{
  "positions": "rope",
  "rope_base": 10000.0,
  "lr": 0.00581,
  "beta2": 0.99,
  "schedule": "wsd",
  "decay_shape": "linear",
  "seq_len": 512,
  "steps": 4501
}
Each number is 500 + 25 x the weight over its row's rms, rounded and kept within 0 to 999. Layers, rows and columns count from 0. Numbers have three digits each. The size before them is the row's rms in percent of the matrix's.

# gate: layer 2 MLP gate, 1024x256, rms 0.207, rows 274-308, columns 128-255
# up: layer 2 MLP up, 1024x256, rms 0.203, rows 274-308, columns 128-255
# down: layer 2 MLP down (transposed), 1024x256, rms 0.189, rows 274-308, columns 128-255
gate274 112:488540445492467506519517527492506477541507545500523505526494489461510474499456469479504497515479518530480533526528496501503538499517473492489519512494521482546487515516530536484525495511527541514514488481474531492455472508532527514504439494485514498506501507536536501519451479522494512465473505504513479468484519501467535492511459534495465510509528480469532490509507530492517509528482
up274 106:531529462514529508491520467485492533490498482473524472481536482498506505466493480472528507492490506496504501511516487467492496501513505487549518468463483496513533539485490453479515479480460508515526524486478498529497490485503450493545504501516414487531446504504497531487485456487440518473461504565506535492470504451503515500509489441482526536500522536510493512534480483501533492511481
down274 104:524505495500421482553466474541498529515475475518532473495520508489512516484504459514489468527480524511472536520519470492500471539540528496482506513500508531499496538532511507454476462493505513512501545450500474513511497497552533504475524539507509465501499465525507450475520532526455503492487485506519478451455504518549523476480449554489494530495473483514482482495542482480474484492503
gate275 103:502515524505488493486502496491530486516487493500489494521508525510504454538494507481511496477491494501499480486454527478496543493498470496424490523536475509496494474479537488495500532562502488452507543486501529490460485481511433538521525534458514505518484534483524503498515512483482459554493496465471466501511492505502497468481515491572447490491509506520485521489511505512452560561477
up275 103:505516493535458487500485466493573506488511527508520497475471482485481544459507464507534478515468504558570471521467469513476503524472472505507479523511505497522477541494505531529468476492485535500522482482516495516495498482459475489492493553499515494480519488515542517521449561497503512516477491512490521480509535491491488508517465496515514498490513506460493479477520524474538563549464
down275 102:488523481495459497568539486500505457473464495488525483502461468505491513492513520499485506552518493504506476524522482526515493504496511496549516495493518508481552496478456517517545465487497521463503516508472541457465521476470527521535499487463501505435481477444468482469488497499475529445526507530501500457507526532508497503516483498512476513482473507529492543530451496504539455479490
gate276 090:513586509473520490479484525507508517508508505557513507502510507498530510530508523528534489522507508486534498512502456553556452475457484523497550483486455508478500501474477545483534487466495527472518489507484502492503515492485534525487506439533567520509537513518511469462491486508463477519551510484494557471484480488536520504483454536507478494514498506494502511522483514528462496513468
up276 091:469435499544494506514503487475524495460488488489483502518474501499479503470507475478469528482527484505434492498525508490471502499495499495520474543549567480509466488529523483505443497518509474510497530477485502551498478480492489499519545577454479510533464509459503509546483502493521527492471511476492452518473473527479482480492555500505520512500509492515502482512548477478525484493503
down276 089:504529497496528505471485507490503525481489513543473499530494523531501509472530483508511531518512511440530458483531487460502502532478537544498531507518506517528519508537528499504504519507465503520495509478474485488541466484522500519491428456507533513482504513483536524507476495507463522528487451468525517465457482516556497496513511527507527505481502513535496531511521530546500466483538
gate277 087:501494459501521508509527487514512451469477493505508456514469525493508476515535495480466463476480507493523537517494514529510488509494505519505515493500437492505483520534476487457485454505539501471526503432516492507505449501470465491527484539532519524541540517519488470481500464457516478467459469475474543479487537494505446487513522484517478511498496463495499477506480537536499546521480
up277 098:487460535463503496501454487454492562533529502513509531486522506498476507485467494515486525539502536488462484511508492526500480501514491465466504536489537521517501460490513506505506510485521512555479498527457500488530522478465531494550494462430524473442483528524474505487503527496523489545524492531479505538525486506523515522473484510542527477552496520523501494520505501479520516518488
down277 095:478467470531481489513501489517488500518462505480488471478477500518539517477510439512486527476510520474494530498473493513455499476505475493507441490510494483477510503459509539485512540513555489437478491494514456516520502503471553522509524510507531497476492494474455515470505502477467517515497508511527506542482538485454526480517516481450524549535532491525460512541526509511538504521521
gate278 110:483497476504445500524497492453461499518491489483476472486478548482522475511468471483531516484486540487458530480494517553493515464500484532472467496512516515519476468530474461502451484483544513504471517530526485461552480470467513480538509485534502541507518530487496494477492478440541497467518499466433505454463500499542483511470492502511482419530501499496520498487494511452505492466486
up278 111:460524515511470504513465518497497528487487505508554504477458473457500530543525516541514473521497514505475500451473529553496478498480497518509507496478481480502502477489455494476494477511534517454525458489489481498504522493495493516493541509509510485527546470514474471477535498485504486509476482446505483463506520496482527476482488482504518532494554491522528500491500426496470516500530
down278 103:453505510500488472464486505461526474469480475473499456523517512483513489504469487495469477568469487469476505475538538542515571473453508498500430515498479463476489437523451475482468502479532506482464522526500464523496510483483499498467518524534451526465510509485497502477486460523516487467447451483517518508503512484482512480450560508519535545522474484502513488550477521514481484497519
gate279 103:505494535523502522510495542471493493523546494506475490543490513507536486499527501514497489524483507524523505481519537517485517485557558524495497503498473480523562508491473511473485483495531476518522525482478482520499484473510474514478470502507498461542503477531441524508476484469469505483513490432471535530504526471464509526475498530517464524531475486488497494530526534559507510529507
up279 105:513481502480535487497501477485510514476491500478504495507521486513465482475480490452501510560538514486491471523550487430526515482471488487505526495471526493508513500498466514510490520478488543494515497516520503502508514531551489515494526464499467544482454500489517490543496457456508479491507531513491478416511481498470508508558463501465504514507503526481456455520499475559484544515483
down279 099:525514469466481467476510507483494521496458507480515518482465503537495471523482534537500498495528495485519479489493504511495547516518486481537501469498510507493483447478511517483465542479536513515504501511487495520518504474444492514517540480464503474510474472486487476529494503480496461487488505526453497488522501514443460476465451540532472521484511495518545487492512515487530460550535
gate280 092:503520483480475521500479448497472475501514513488513530523481550467468536453509493474458516499509511502512510510532459515531460466469517531488517476506509528469507450511514508436490461486485478515476500503498498525470474530454492504513484510498520550485493499484509480457507517510521515493527485497450529504487482521515545483507511459478487482488515496492499527496470499529532458491488
up280 096:481568506491536496484504518544543507496465480481533510486497508496486452493506507479496534472462510532455513494516493505489527545498493514476520477494519524504517509530518496487527506501470498560523510489488472490522537503473513540545512489489486481486482526485535516513502484458471518494483501482506532518460492494475505505464476524527509544513513517524501484531473474543459562449507
down280 102:454508521463521485507488494524524535483456490548533459481525489508544494511469504487551546511484485493497521514477517513505471514503477523465531512528486528488520493522508482492526482497471494539556485519480474520513544506524509507540495521511476427524455497488480488508477491513465526511545512498498521490454564484454512521511485449484489488486504507474483529506489511518498539506482
gate281 109:527470497513524531551529512525497492464497492530503455505472500534538508483518529489500494465503505438496507525494491518533507512517513535460456503479527456514504469490467499513524491507469472419547505531457492481538488513514530472492446478532511491482474513485486493550494465467500526516518492518492484503513480502478511508460463520487520508510490501499491499522524511469493491491501
up281 106:468525525482526517511457497506534526524496559497500520541519494473482497487483523525510507496500500519476479531505531511479510480537518439535485516459475520521495529504540476482495518485499562531473496471516496490494489471525483504492503510435496501502498517512494517459542514531498511491493486512494499515508542504542513521538538492476560468472508459518496491486528576491472520502474
down281 108:471495511496517510492477498506493553512574498503500498515503480516484516519519524486532481463485495547511487515487478504520503482555508502481523505484503490508474525516459522473499499547470508522525534481464466506507495506552517444523515503481508526474525537535460502454490445489453494469480531522490515459469539507495473529530500537464548512478505531510534481496488541510544510485474
gate282 101:521466513529494526474545472512489454475539484453523481539487540491505516506497481516493478531408454505467491495504512522508528543492566554520481520464519460520516512554486504551483505519468476499501540493482499494509492507485520467489491509500453520498516513533500507501491492485539481523460506504513545509462535450520446486455475493522506512531507499488499462488507464526512510480475
up282 097:490535479475495508496471511518464514497508501500511492471510524510493518534531472506522481467529492484491507511557502550491536544569480463520469512509541531495486514517533504549467495504508472507462464512501462472540502481475544445491505541520496513496532533468506472533502481519467511515473481494514518533536516485487449512464464508517474500491498534496467477533486489513512464519499
down282 100:475524473506495530501499516466514473476488496529488465499510505465465488486500497489525477495498499507494519498507488480504558484501520507497506536525536511501517539491474544498489458467485448518481486504532465480491487503511506503480499483486547519530509508486556483497537528495491523478507544556551486515522476504522538508546499473501522532531504476471516521499517515522511495483506
gate283 098:503517523506472583493481524477456513468468515491509509546528494485506514518516514520437482511483494527484480465518460490484476542525493511489470474504449518506474523475514485498501450514507487465489495470485487521501509487497483498544512499492480521511498525492470505511506499495537470498508510516550511488468525506543540460467486530506504501505454456489506574533486511488540486460521
up283 102:539475497524487502470486458508485506505520505486525545484466500519462512482536518535521505528495533491549530515516491537517492497498513520474545499549475482496498520506483514504493535509540514522492469535507520491469493498486508527500518487491523499492483508524472531500481461498504497514473493544488522508513440506487513518485513486537491520507483539481508524516510525522542444509479
down283 102:499516535510506541519536476490477494466528528471526482488453587472496476480489520504490480465489521449488481486479526491522472509495491489535512483488471496510470522538539483486501491475524535450491488525524456477524464498488483461478493524509540495509505507480455536506524534515479477485512473478491500515492518474448499491509507563484470484490495471519535513493523531482462522485510
gate284 101:483460535523433503546520534531487481473493508494494474520505487502518566481502498507465520471490483465489515510492532476503483499498498459537480504501478428498484505513487503478512488499481545556509464501539505524507505539500502486482518517488497527512476535502512512516517473491513473487490490531503489508500427543535512517507467496515538507494508519534553482471518490503557519487498
up284 102:473471503540507405485494504502461484529481510502483512495471509536484531534444504505490516492541472492476465486492512531442507510509479485514508511503483498494505532511513559536470522502453539479491488496520511511522514478496499523490518515520485497471480456491483554488506453538481481477466504490494503475530521563499492517447528510459485516496504457521542526457492483520493503536475
down284 103:530466489507478473493484499477536511485518527523545532485486504549499505451482472507468452498545487481484485518502482481462498560501498531468476474476527466510531492473492526460469507512509444498518514492483498498558485479473545498510491454469470460493518542523519528490507460547493503516465525471538490507519504500526477482522468476501483484489508523495491482535505513507499507491480
gate285 099:509492484490505488495514476507425529490514512503484479499528451525521526489505522500507472500467511498494525521486526522529489516502487508476515510515535474501461523486523470514499537507584458512500518524515473494498542511510500450502511487492500489499497477464454526492499507507513489530463500546495472497494462484510538465485525462518509490485516505517539516498510512548521492503487
up285 103:472498458523503512529509512498493485503483510514507486521513513537525524466521514477532517542524513502497505507536490456538505481538474488495463511511544534483466565502516452502480524482523479530514540519479480456503509536479509488493501525506504525524477501477525524492540545470502455480482499475518489483508522492519465464557500498569532509502513539488513496519487529486507526537472
down285 101:532486525511472530472465477498465516481463584511552486503501512530510502480513515528496463492467507526484483466502526498531521489526472523504510493478508510495460517485488495486496493495569458564528483435555507504488493469529477524476500473509503503470495482503475492521514513599502525513469519505481484515470479527515485550521512516493507506457515494486494490540464519529473514490499
gate286 100:575509476434503504517496462524500500474497466464519490441499532514481501498476502498530494520526502495506478517503496487487512516430509473488533510533490569515456491495477512523490487489540479515533508481525522500503529547480507504461494512524514520534470459486475504490510489471506504490495503559516513454558462460488523458486504515488538473488486469501510486517528503512501480492478
up286 100:532489487522461498483533478523483491514487503546523469445480516552510500457495465541538485522510477467483517544504533513488511485509464498523515503490530552487519456505502498535493538512505538485491487539485505482491499515458528511509510513505463509465506506469540539511502515505519524483521507505471502522485500509445536529465488498525509525495493445535468474518501469497512485512488
down286 097:492519493508490502476507435561486463494525493541501510524491491472504478465553505478510536523483532529534479507494506506480484514530482507498528506493527517521523542475536469458526477526486518484510493460522525458493521494508494491505541502521540533486471511500496501520520488506521489476482515581466499490493542492460503486530479469516489458525489452516502482488504484507508519482481
gate287 092:478512503489504456552522489496499506465460456516507496474506531500510529532498483491495491511513479481522474481505487485515460492525504482504464501479515489480484524503543515460470453501486486513550492525475476516512507488507504468525449523499509475491466493484465503526484534458453520488523513505473450486464512494522478477470506550475546479488449481462537488481514494476514500477521
up287 091:454512462482483458535513504454544487489496483559483513500488551482500541495502499500474510510475515529480492523473500482512500509512522480517522511515534530499469546510526487507491550543534494485498467497465494503491462465515517519464486531490468475505507505503524478454465482514503516499494486459493469489502498521520503490520525529498480504513523494425473449510495480499502482478481
down287 096:526494486493506497503524458506508466520454472489513418542453519513489448508510434510519496542529488512451523511499517486494509479515491456462485464473509471443474470538496508513477499519532469472521520537499525524467478551525447506495428522563495488499509514542470513486528535508494511460521495503495485497528528463461516500497496522501524506495491495452504510503502524527509494524496
gate288 103:495508514496483528480534502571482490509510498451543513482477538478465465483499503474504508482532463490487448495474488521512572496422491496509543501507512497498499520476493533491498494500473525513514528489463488497474488496475493487493522490468529504516495539525507489506478450494512498480497519501533548531489500546478545445511486481513533470494490511496482479491524485459510514460523
up288 098:540511472512494508469536508456506526492519529512486506504510442469549516495484498499470499479503478509483517514513534516478500486480534483511493522481512519476469481517512495510518500457496521494519500529507491483491500533473500524492538513537537475543515502487455563494504500519493500514491503546556465436513514499513463484497543488535495493437521516508539493551490500497497512508477
down288 100:509476502514464507503515474463481484461511490491471558462552456520498488530473487506490481451524464524484481497491547455527507498519531517485449526493535460453501510491501473484536497489503455488475475490533540490524477534522494508513522503503515512515477534509468495507497483471525467441506493540499496537488515522472479508493524526527514470514547510520489499513516503482508520491517
gate289 090:526562460480513520519517504525550463503503523498527460518458532553506496527515503494525483531475490486489494556505475490484482485507478543514491525526483523511516542483521502442490489459496488440511459491483513471494508490502450504517497506498478496487517521496501518510474480523468487495456498463445475558533488515540544528534502515534528491499505522517536489516505539501499497526472
up289 092:460486538498484479475451469495424483508492451483532539503516504468510478489502534481459526489544510503492500457503540503497527508487485454513522463510511492515525454534503472559505548483505523509482525515505517524500498490477504520463535513505507482481497493488516503476507508549514492511528507546547502437518503510440497463489496516488456509502488447501490495495509511488476494530541
down289 096:478510486509529508520499506493506491451529474518543509522473502473487478503480516466566505573471501516477513489516511505509534497483457474469494511484522486498505468535524485466488571487504487496500500511476486494476488526486479548477473505529477490473456511495494464491551487513530474489509456533481457487519497521487472511498519486504512563474490516458478530479491521480488513536511
gate290 101:503520525473520487528452504458431489456485498555522551531510524480477439473500460509490523487496493477471542540490482534516453512497502508517505475515534511535463480528490466473468445488514465531524504470509493490476491482500534501479556477523509514540508514501501455496537540465495528516496477518522500524495536518468483476480488466508499511534525503493505504482528521508504494472484
up290 101:498476499523495474504491519505572505524529514489465471472459442518495536491512549485475502482476517534498491537534506465470549481474522488486477528518495501491533500487509489506514551503479530457488473522496482502530513559506445506482502517495522510468521543490471545515488514543477484485486501532483496499521483503544511526529472516497514503464477478460518491499478514519529504527497
down290 097:529490440495528526484544490497508495567528510482506486530500486488522515484518476489532488445438519489509458526477502513471529508488507486482503506471472497531532531481516497487479554477470477515518482498509514493483514470516504495465528519473516472522488505544496472509494501504515491498546470483474495531513461512519493478471503485518514466493506497538474493471481509520545504497536
gate291 097:518507477541485474539490505539506465474447485512459486545485488511512467473491507495512481487493515498542471531528520484500544484471506482472478546479456496522513491533495509492499470476470487525520511526460492470541497530511521507486489521512480556475484528491510535520496528485516464515507497519493501503539492473470485474475481515514451495473503507491484516490501521525509536546515
up291 099:535510473507517485493517532532466507497523496522498506503477478516512512504523494476480529494519506517494478488509499499505493499515569498520494511522485514521492468479535473543519495535483481487465490469518530564436527471498528541511502509571540460495491509495506473495454517491508506501490504541493494563508523561507551483520544480499493480497493507489513488485497500474493477476479
down291 105:518511499465547484475538501518502504517534535475521550480500477506523528494503504538487471493455453507529484462456505488487508512514537474485497466493451499545517509494508506543487467497520513542512513494532508530485523514488534508527490478505452480491525515532529498481485532540495516505535444492527479468504495519546526517471497521470523540520458491481524498491520504522473528486465
gate292 102:491479510485520484449523497471521490485511484483512517516457494484522479538506536485446486485456524495487451530464488464501520497485517517507489490478519479442502510507472489479500508496502560465501481468536493480530513525533519473525503526507494515519435530514532535460517519477509507525531516520482514488494480497552505468500510456504466509477486509502448480501506546505478440505436
up292 101:514460518543512463540474532505460501522484524469514454539508512498556502481493523517527478470474487501517526469501456494504522470537519525506456468512503520481523502515508540470484536518504473493464513500456523522475526481518499512514453496490497536530494486485483463517471506490508500479494493488478497498516520456510505537485508478469531483505492498492486496472477501497458536507503
down292 099:488514454499502482483507464467480538510545448505517466516480506507488510521459503506546506511522472440532534514482502547512458499540521502505505488520480514479534534517519507525505481519511480435497508523479511487451449469458489484507505492480528498511502490472500490506519507547495508497505566500510463506492475489472499502506469535492522482509500399443495535464489513462509541453531
gate293 102:510498485492506514484455527518528465527498522520486528487505474533459490486512510468468511494488507504511538531511535519505471477531484483526535475524504500517460495510510531467519466496540519552499490464472512499453473504515497508505512516470498506507493497454532517527487443497470495510498501460495515513503488510589528513523483497516507496519505506493590487506533528508481498450527
up293 104:486482527527482522479497522492526490504459511489469519494534472526525494510474512479514508504552465502500503492495502490507471516496494513502502468513475553469521473542478484493459454514477493480509529480484480495532535490463505485479514550502483492515496470538465521552504499516497515508525491482497536496528469491521508457532527515495514467462498491490519527524501492453495506446473
down293 101:490504477519487552481507477499490469493491505537544477515456496571507457484494490502526504546484477461508563493513526491504520473546465450528503464497501555520480482463496535494494496485491550512499533525517505506551488490518461503507536489470486515507486527522483506499514475487453462504535503532489523507479529478435513495500466475478474503487515472508542481510500515481482518504523
gate294 105:505497465497526501495469517498495491528452500502475500533509506538534479512539501455506501498514510489570580509511505492521496463491494535456519493494496504477502519497512481507499481524511524465505502497468527500522503536437510490470534488530517482503507491514575485529489494505457483483488496521522480442514496514499508482483489543524448513482514457506477481498512494525506524480512
up294 107:512484468522518482488530451479498487550457489449481447504502520501513493513494506544505499478499464500517523484446502488525553470498492483462496540456539515531517515517486498493498485464548521482481516471514501499498504508486468485503528474538484528495468505517546505511504507499463502457497479519460480490519519539518503513510499541512488461494469500479500462480510548456502507508466
down294 102:495487453519499506514474506481510567479537484531478516496476510489507537514514540512477523498536514486512507486519512500488471490471472523509494546474505511505470513511547555497496477488524535471466501498467501500490504453512485480440519446480499458519509475529561521487534514495521473532501482545511484513514476490488523510466509507515476511509466485480515509478515536514479515562493
gate295 111:540531498466523530483477503514486487516489482510502487486510523468517462488487480499439476505442446492457503509465520531526517497508537498491483471517490493540537496495480499449506503494484481553519476487509502517530518502474511559520485531507486494474474488555469554483495515488486491537523501531509515540450467489488547529483500522483504490528530507484511502502505523492512480480477
up295 105:507491509468495490513504471534494526496516484503493490472517485475452451521503504478488500519502487457515530504498513482536486499519505514484487497499504522443537520506480558485472521521510468498481474536523500474512480513513527510494495494515472492514503507563493478510520477512466507498510503511514531463516491535437494510474497507468503512558491502515489468533472490473527479505507
down295 100:514540497491493446475494551475466487475487490469492479475474484510496499460500501472496474511529532511524475472527476558532523501531477510513485510498520473501477485471464483521543445458492516500513521513467546476489492513540484464519497471489489539459516527456498502524529460503512485510479486489523466519480497535449512531532555471482522509486534533512521525491466530462539465502504
gate296 101:470478530506520525508541490475472472497505498488506491533458459481480478508525478439483467510511479551514538524490514488520510498509436531459525509470529511497511493487550514525518518474516513487484500535454480459503457485533520474495477494475481493490479497488506448491480522496496456500512499497482492480509546512481515498545499470525497467449458501542480546509497512492509502464495
up296 103:482547487522490535496488524461456511466499529503475497484525489456502516547515482525505472481501480477488469513503511528483503515535507493488459473486474532530540515481517521531478559460514483508499450511529507543481529491509516493530495533500551518473487498455543497475497518501463472471549513505543494511501516489484502502464518473529436500473542520529456518502531542506452474493516
down296 105:497463529474473487536514520486504494457477517478462508488512474485515506479515492528503463463518481527508500526535521525490436491564471459497471465465505475522520476490522504534509475513505487516536545492504527521486488543521538460524530523465499499531465499484494467493486503542472529527475481514509442465531481500510485523495515480542504492523497504471532466492530469506518502531535
gate297 093:488507472529500485492484477523462478538503521538469518514490532507493470470496499449497504509503513519526529506453474470491471509494465505462530510516511521502490469529459540501502452470560456498509534477526495531480473499532510499525467521484474534459481508477505541500480504467482543499550525522507473494507476525442531525565530482485465485539521528511507509531546516526515503544507
up297 097:474510491532485538515510530503483470539463531537462505460494501550528490498476482503485511517519520489496499508463499487486493534499459491466517506493514552483520536504440559531483445532528497491468535512523481518490495485504498499516506538484509496473474539524503495477466516447495511504522526538495471502502473513461493510552500482481502457544509530509499515508487467481508503492523
down297 092:501543537566478524537502540515506544507470492518499480462509505483494548497472517493509484497518519507517479523503534488503506546508514515482511512522504517524496549534470500517507485546489511483462501520498509512497508517471502532462499494521528444478468535515515497478469461478531516546492552520498488514509495479470428476519523532462511489498490500514481511492495522501472542520513
gate298 095:518508488460513534517525523513499505499548489506510454519497512497512518525506528499527496503477521498510537520482510487484514491487472493501498505463478571530490503517525492501525499537501486501514472516489483468490476442489494460510497485498559494496498483558527492520537461447481529495551502492453481500486525513512446508472489516492512475507507496511505491512454484502530499514526
up298 098:519485491497516514494537527530519497496538478541548496500441473499533501482488499487513503523513489521570499521479544498486467483479443491524481501510512537501454511471482485548492522542529517510469470492502522471498474512496464532550488539501523523480523521488485529479496502528489516460525503493488486484462510498493501569511511519503521534544527504522491532519491451477533468528509
down298 101:521533456515495479455497505530469507441532500504501514499482506487504509497457501474506493510491493504516503519510476486484514485514496475479470487580498493519476486482529495493505535513479564499506477518538523487463471497465486496524531519500544510510512473500483537491512457522530501479489521483468475482430498465479506500501518535502541486524518524466481506486505497516524472497544
gate299 091:480507488497498538533481497506553459491496526476488522480486538518520502481483503531537518490480494493452496448525507468519534465525537499513520476476580492543546514464527500476526515484504523504523511519488527555496509492535480462459506474506488477505527549511523512492484491518492555519525513542513507506501511490523477465532502472475482528490476526470481515547523493499464531456520
up299 091:506482516498463501459494490486483496537518454493533487528450499520473536515510519524506516493513511529479540492525523489484497482527495542483488512454453517524516498533505495497485492483531456483556542488433515526495499497506456490482462492521524497460533501480488475503478520469481492474504487461489470505488510472515503466449461478516500487467500497485492459458517540502492493483483
down299 095:492483451502513473510518476543468531510484506524457486474473528507476498490515438495469465494482475477458490513465482489461497487464483483521502436505487509448512522450487497516507475508488491523474537517518500535499462488504497498465525508465553505529512506544537510503469521521454524522447520525531536510514525488497505543480488513475484464488490474527500519507501515521514492491510
gate300 093:495522527465481542502486538519498484480519501511523530529536528505501483501491506459486533536491483497512504496508491508456522507451505496467503483536551471516475501518492442525499479448531492531503461524519497496472467484477461472503517448514509479535482498479518494524547503502503499479492505474499459486510525503509486502537517502501474506490511469512477486523480513494474459516507
up300 099:522464501451487521470510498540482511489500488507472497460523509479494490498476521460499477517467523524501451519506499464490515491496495498514524471482529493506490493489488457511531522524507414492498509504488561454492496511483489528472525482516468530482516502462523500500525498551535453532461502551458483471492516530487513533510508470525538486482456504525523494483473520497452489549489
down300 100:494474554537485487506495481515510512482469502532541491513506478504500499472533533446541540556450428512481479487544490514504506500523470479464505491503473475513503501535495488473512488472474535455480531486491470528503516495491484470505505509495512488513524476493526505486580508549476507459534435473489491481501518524466525477507479502518560494481533493498461511527476495480500516548556
gate301 103:464527505523510539462488500491528526580513512490507492503483495496492519507522493516503476506477454510460528473474538559495499533518482468523489517490483546501486498535556502460451506475494491499490481484502488536532437496508544487495499440503506485456536480492485511503510482494500474485514502506499458491511511485540517499481531533477524523476457533493477530458511499466520495547501
up301 108:539472508508469479507505526478458511471534476489513521524498414504514469498505530489485517496512513506511517532516450518541510527494452503485466505501476484517507484506452523553525543467503461498508501490536486510442530511501462493500507525438493495539504522515536509513488501492480545498467512487505533512533487476473491502534478545435516464483480530528532476500487488475546522453484
down301 101:477470473479526502495532487507469516446495483498501503501508491514474535468497537495539487488489510514502463511507476528514481521517479526489494489472521489476524494588486483540474481481530497486519512523444544507494486537521505484494461539511468527524523479511529467508579468509514521485527478511536505491542469491516511505551497492510450467462458485516520480497511510480533512483522
gate302 102:518499509457510509508494470487490480508516489492552470480473512490477510520480501530544479458501495489492533497496523510499473530506447526499512498507500521500548487517543504547440506503513486446437501548502508501489488496522535480485520464482513569532521505548498489515477448470537479473520501507466474520499478550521526528444475485506515485478489504525496478498547538482524486524494
up302 099:499500512490468517456523481482475479481467513538488506533481515515502518491536506519466516533561464523516465491488466528468483488488470493483487514481531528489544474522514512531517517509517528516521512515502534494510516569518475480485516532485516477441483452477497501521497533505491504491508493492529522459489493497561516480505495535513525478470478488516506495530473481469525537495499
down302 096:487516543522489494537535491455516506512488535551504479527471481457481474499535445540485469504488538465568478480500510506478478527476513465510469502486508515474474494491488479496513516523478475503516460499526490521465537505471488491503509517523507504514531459506455524509513541494540493529490422461485496521505471489522481455522503535529473523494488499477499491448496536507544493560528
gate303 109:472489479539505474503545510492512525542490520489452490495513525507536474509500497482478496519486507509513491508496497501462510525532502506497531509449531562471442467493507509493516529455476495496480513554503513510502516479469508465487517507509491509490489459473520485517472458469526508498517500505482506482482505537521508522499484531544518527521506472466484535485494552474516526513475
up303 113:479524474544505520557467459496504497508486518565446512509491535486509477504523470499484520430496502502527515487536482460500507480535463488520428454500469479520516492462517514532540512497551475518493529520516488505515531488504521488482520480478476474508538501529546439498517475526535498512519507528489486551483480462533515516509511492480457503479515505471535498529509482486483514515547
down303 104:503476481505492457492509516484503534528522511489531515553506430504490550469536504498515498480500490509490516505467468508487493487496502518490447473469473507461508515483526473509521493498483490490431526513489518487507476498523516517513537513549471470549507473511475491494509530506485503565521496486486507491488538475456472524473529497480501486501499476458513534490480479510489507474531
gate304 097:474484467518516508520520484482482487537478518494520508445516533486514481513547518538536514494498501501461495487464483468489479524499442511505520485525474517508522502477495537513521518513479473522503507489480492435494512508504497490508463493441463496547476495505586503504491512473460474448497513464518446510521493508511507520501502519452473535511486512539501524465506476507474471499488
up304 100:577486504477508497492507524524488507500513471542557453505451439535491504503500494498478520502504477523496469494518489487503498471486507547475494520513476485497541481499447498475552496461510533501469474558529517547512470492491490524539463487529468486468559476488521507488521526519514494538533505511483511483476490468436501489456489460532524550493515487531512513494511522500523513517505
down304 103:487458518477560500464479531512527485522480471533524488481491562482460541522537498506481473533521524546491514460526511505542520491531517467486518528524503450480519510465512483517524522521485491534495485542512476544501546484502472533496509482482541486453526499508508507477459482477496517529536473482498478469508494477528513519425519447496495564480490517498485489492498520475524513471501
gate305 096:532481499474493507518491489489476495512490542500510528518512504491494504533549472502437485505481466511542520533506542469506502458457492463489500511508491510537490489482499499532508472539487506443500491529534493528479528477515498526538514480519463470513472502503505473509451492512504547487491482492551475486509508509517507465514486494469488502491542499481542540492469528484481507481510
up305 095:469534526496487490527472510486489524502485534506487500510448481524494523523509502516466489564482511512485482497517514519475541460502523463476483476508502478501474515505492452528497510471488510486520534445473489541529531483494512527547478466512466480499451513462501513458515517464496509449448503491511479483475483512532541546492496487458428493486526497489503532495495476479506493520555
down305 104:495485484516490551522494504525431512511458486501501524484479491534493449482524476522514464489476555517521539497500519519557498526477520515511510533459472506471520509472509520465486472501471519498587504521496529511470511531503455560504425480519489498491483518496546500508474423507487446490506521534477444443513523491475498538495479509519524469508514476528493476519503495489498505506498
gate306 093:523557532574476486516476539497467450507496479477493522492472441516530506479469515508514493470475523459503507527497491479519545525544495503493504517491517474529455531535489486527471496469541493503503507501493543551540507482518490442517493465480510498533508480489463541524497465485533528456509523518507494524477517445524513506498476516523493487544490480498448539535463520485497496514448
up306 096:539448495487519473513499533491523504524513487538505514513518602508523516486513475504528474504495462513480487531487466536470466483471524517518509490539546519543479494471474506493498497463475523518500495530465470505517511535470479521520488515547481499474529495512503496486476527524448497499503498520487453481529524552484505512546502515460489511500496488499503472496550501535495478498508
down306 104:554518476476513488466501480510462469481504500518508511508502498495426518512503531488502467500479483479495520497461469510512487531540540491484508458502520456542458484532494502527458518466557482488477476469520498499496523483536451469514480539523476522495492468488501510533477494487501496464496498532537500546503487504522486493515531517539466504497525511506516473488509516502471532499469
gate307 104:513511503509524513461495472555490503475480491470482456501549492463503498488560478500487439478488476505503482535494514496484484480502459459505518501481535474504513472486485544510484507472512481517488491479474491491493476502498537491479463507444489469480469484520519465513493509460489502471467493502471484496509518523503485486475493535487479482516480514447470539514552518480499509539459
up307 098:521464519513541475521471509481501484478540472477525484509463477495507557516527521559523517522519518544490487483437479500533515488497467537464449489511496525484488518495498490471515503514516452487534490479523514502509473487513466499501460484508473504509526537498490467451539523513497497512534507544495495535483490508530496502467491513494475506503513546551483452509473445513526525487501
down307 097:567528497498512497501506509484493511483532533485463504535475466502508495513561517517513469502517487476482491518502506489522464485513520492461472501484501523526485450537459546535484505509546497484518497469482461499520499490472502489520489530527488478502510557516527488527479461502505495513540535474498473489528522474490511521523511508497497521517538528531510538513548467508497502488483
gate308 101:537531516470472526488541522531492530504476495470522491517487550510494502447474536495511511486506509549516487531515496487534469522482495519486519492466476490480479522493477518495531469496502480516484472499521489496481527485505516489515489434503498481505505493500479493455490501497477514490469521480508467527497454564512516540469453506492513500458492511469466518550526501494501511503464
up308 095:522514488500485546466491477512482516491537507502469483513492492499490472520484444494501525468495519527512501516471479534523480505496527481503518550451568471519523537471470505506462479482507490533443508502509461547489549512460487506529495500501502489530465549512479453504494500480503534467478492459483519534510512510525482518453452463466478505473458522506497508510532485494445499532485
down308 094:481470460496526468474518508466540538471523486507496523488439468509495540514481465475489450480528477504482544446507505485479451468503504474548478519505535483450499478522527513466484531509492502492497468530525519473537468473471440503463545544483506489486485472495509470475507536483503538511509549470509471465510504532526536483487504472502497478513477458502513517480506429490502483497530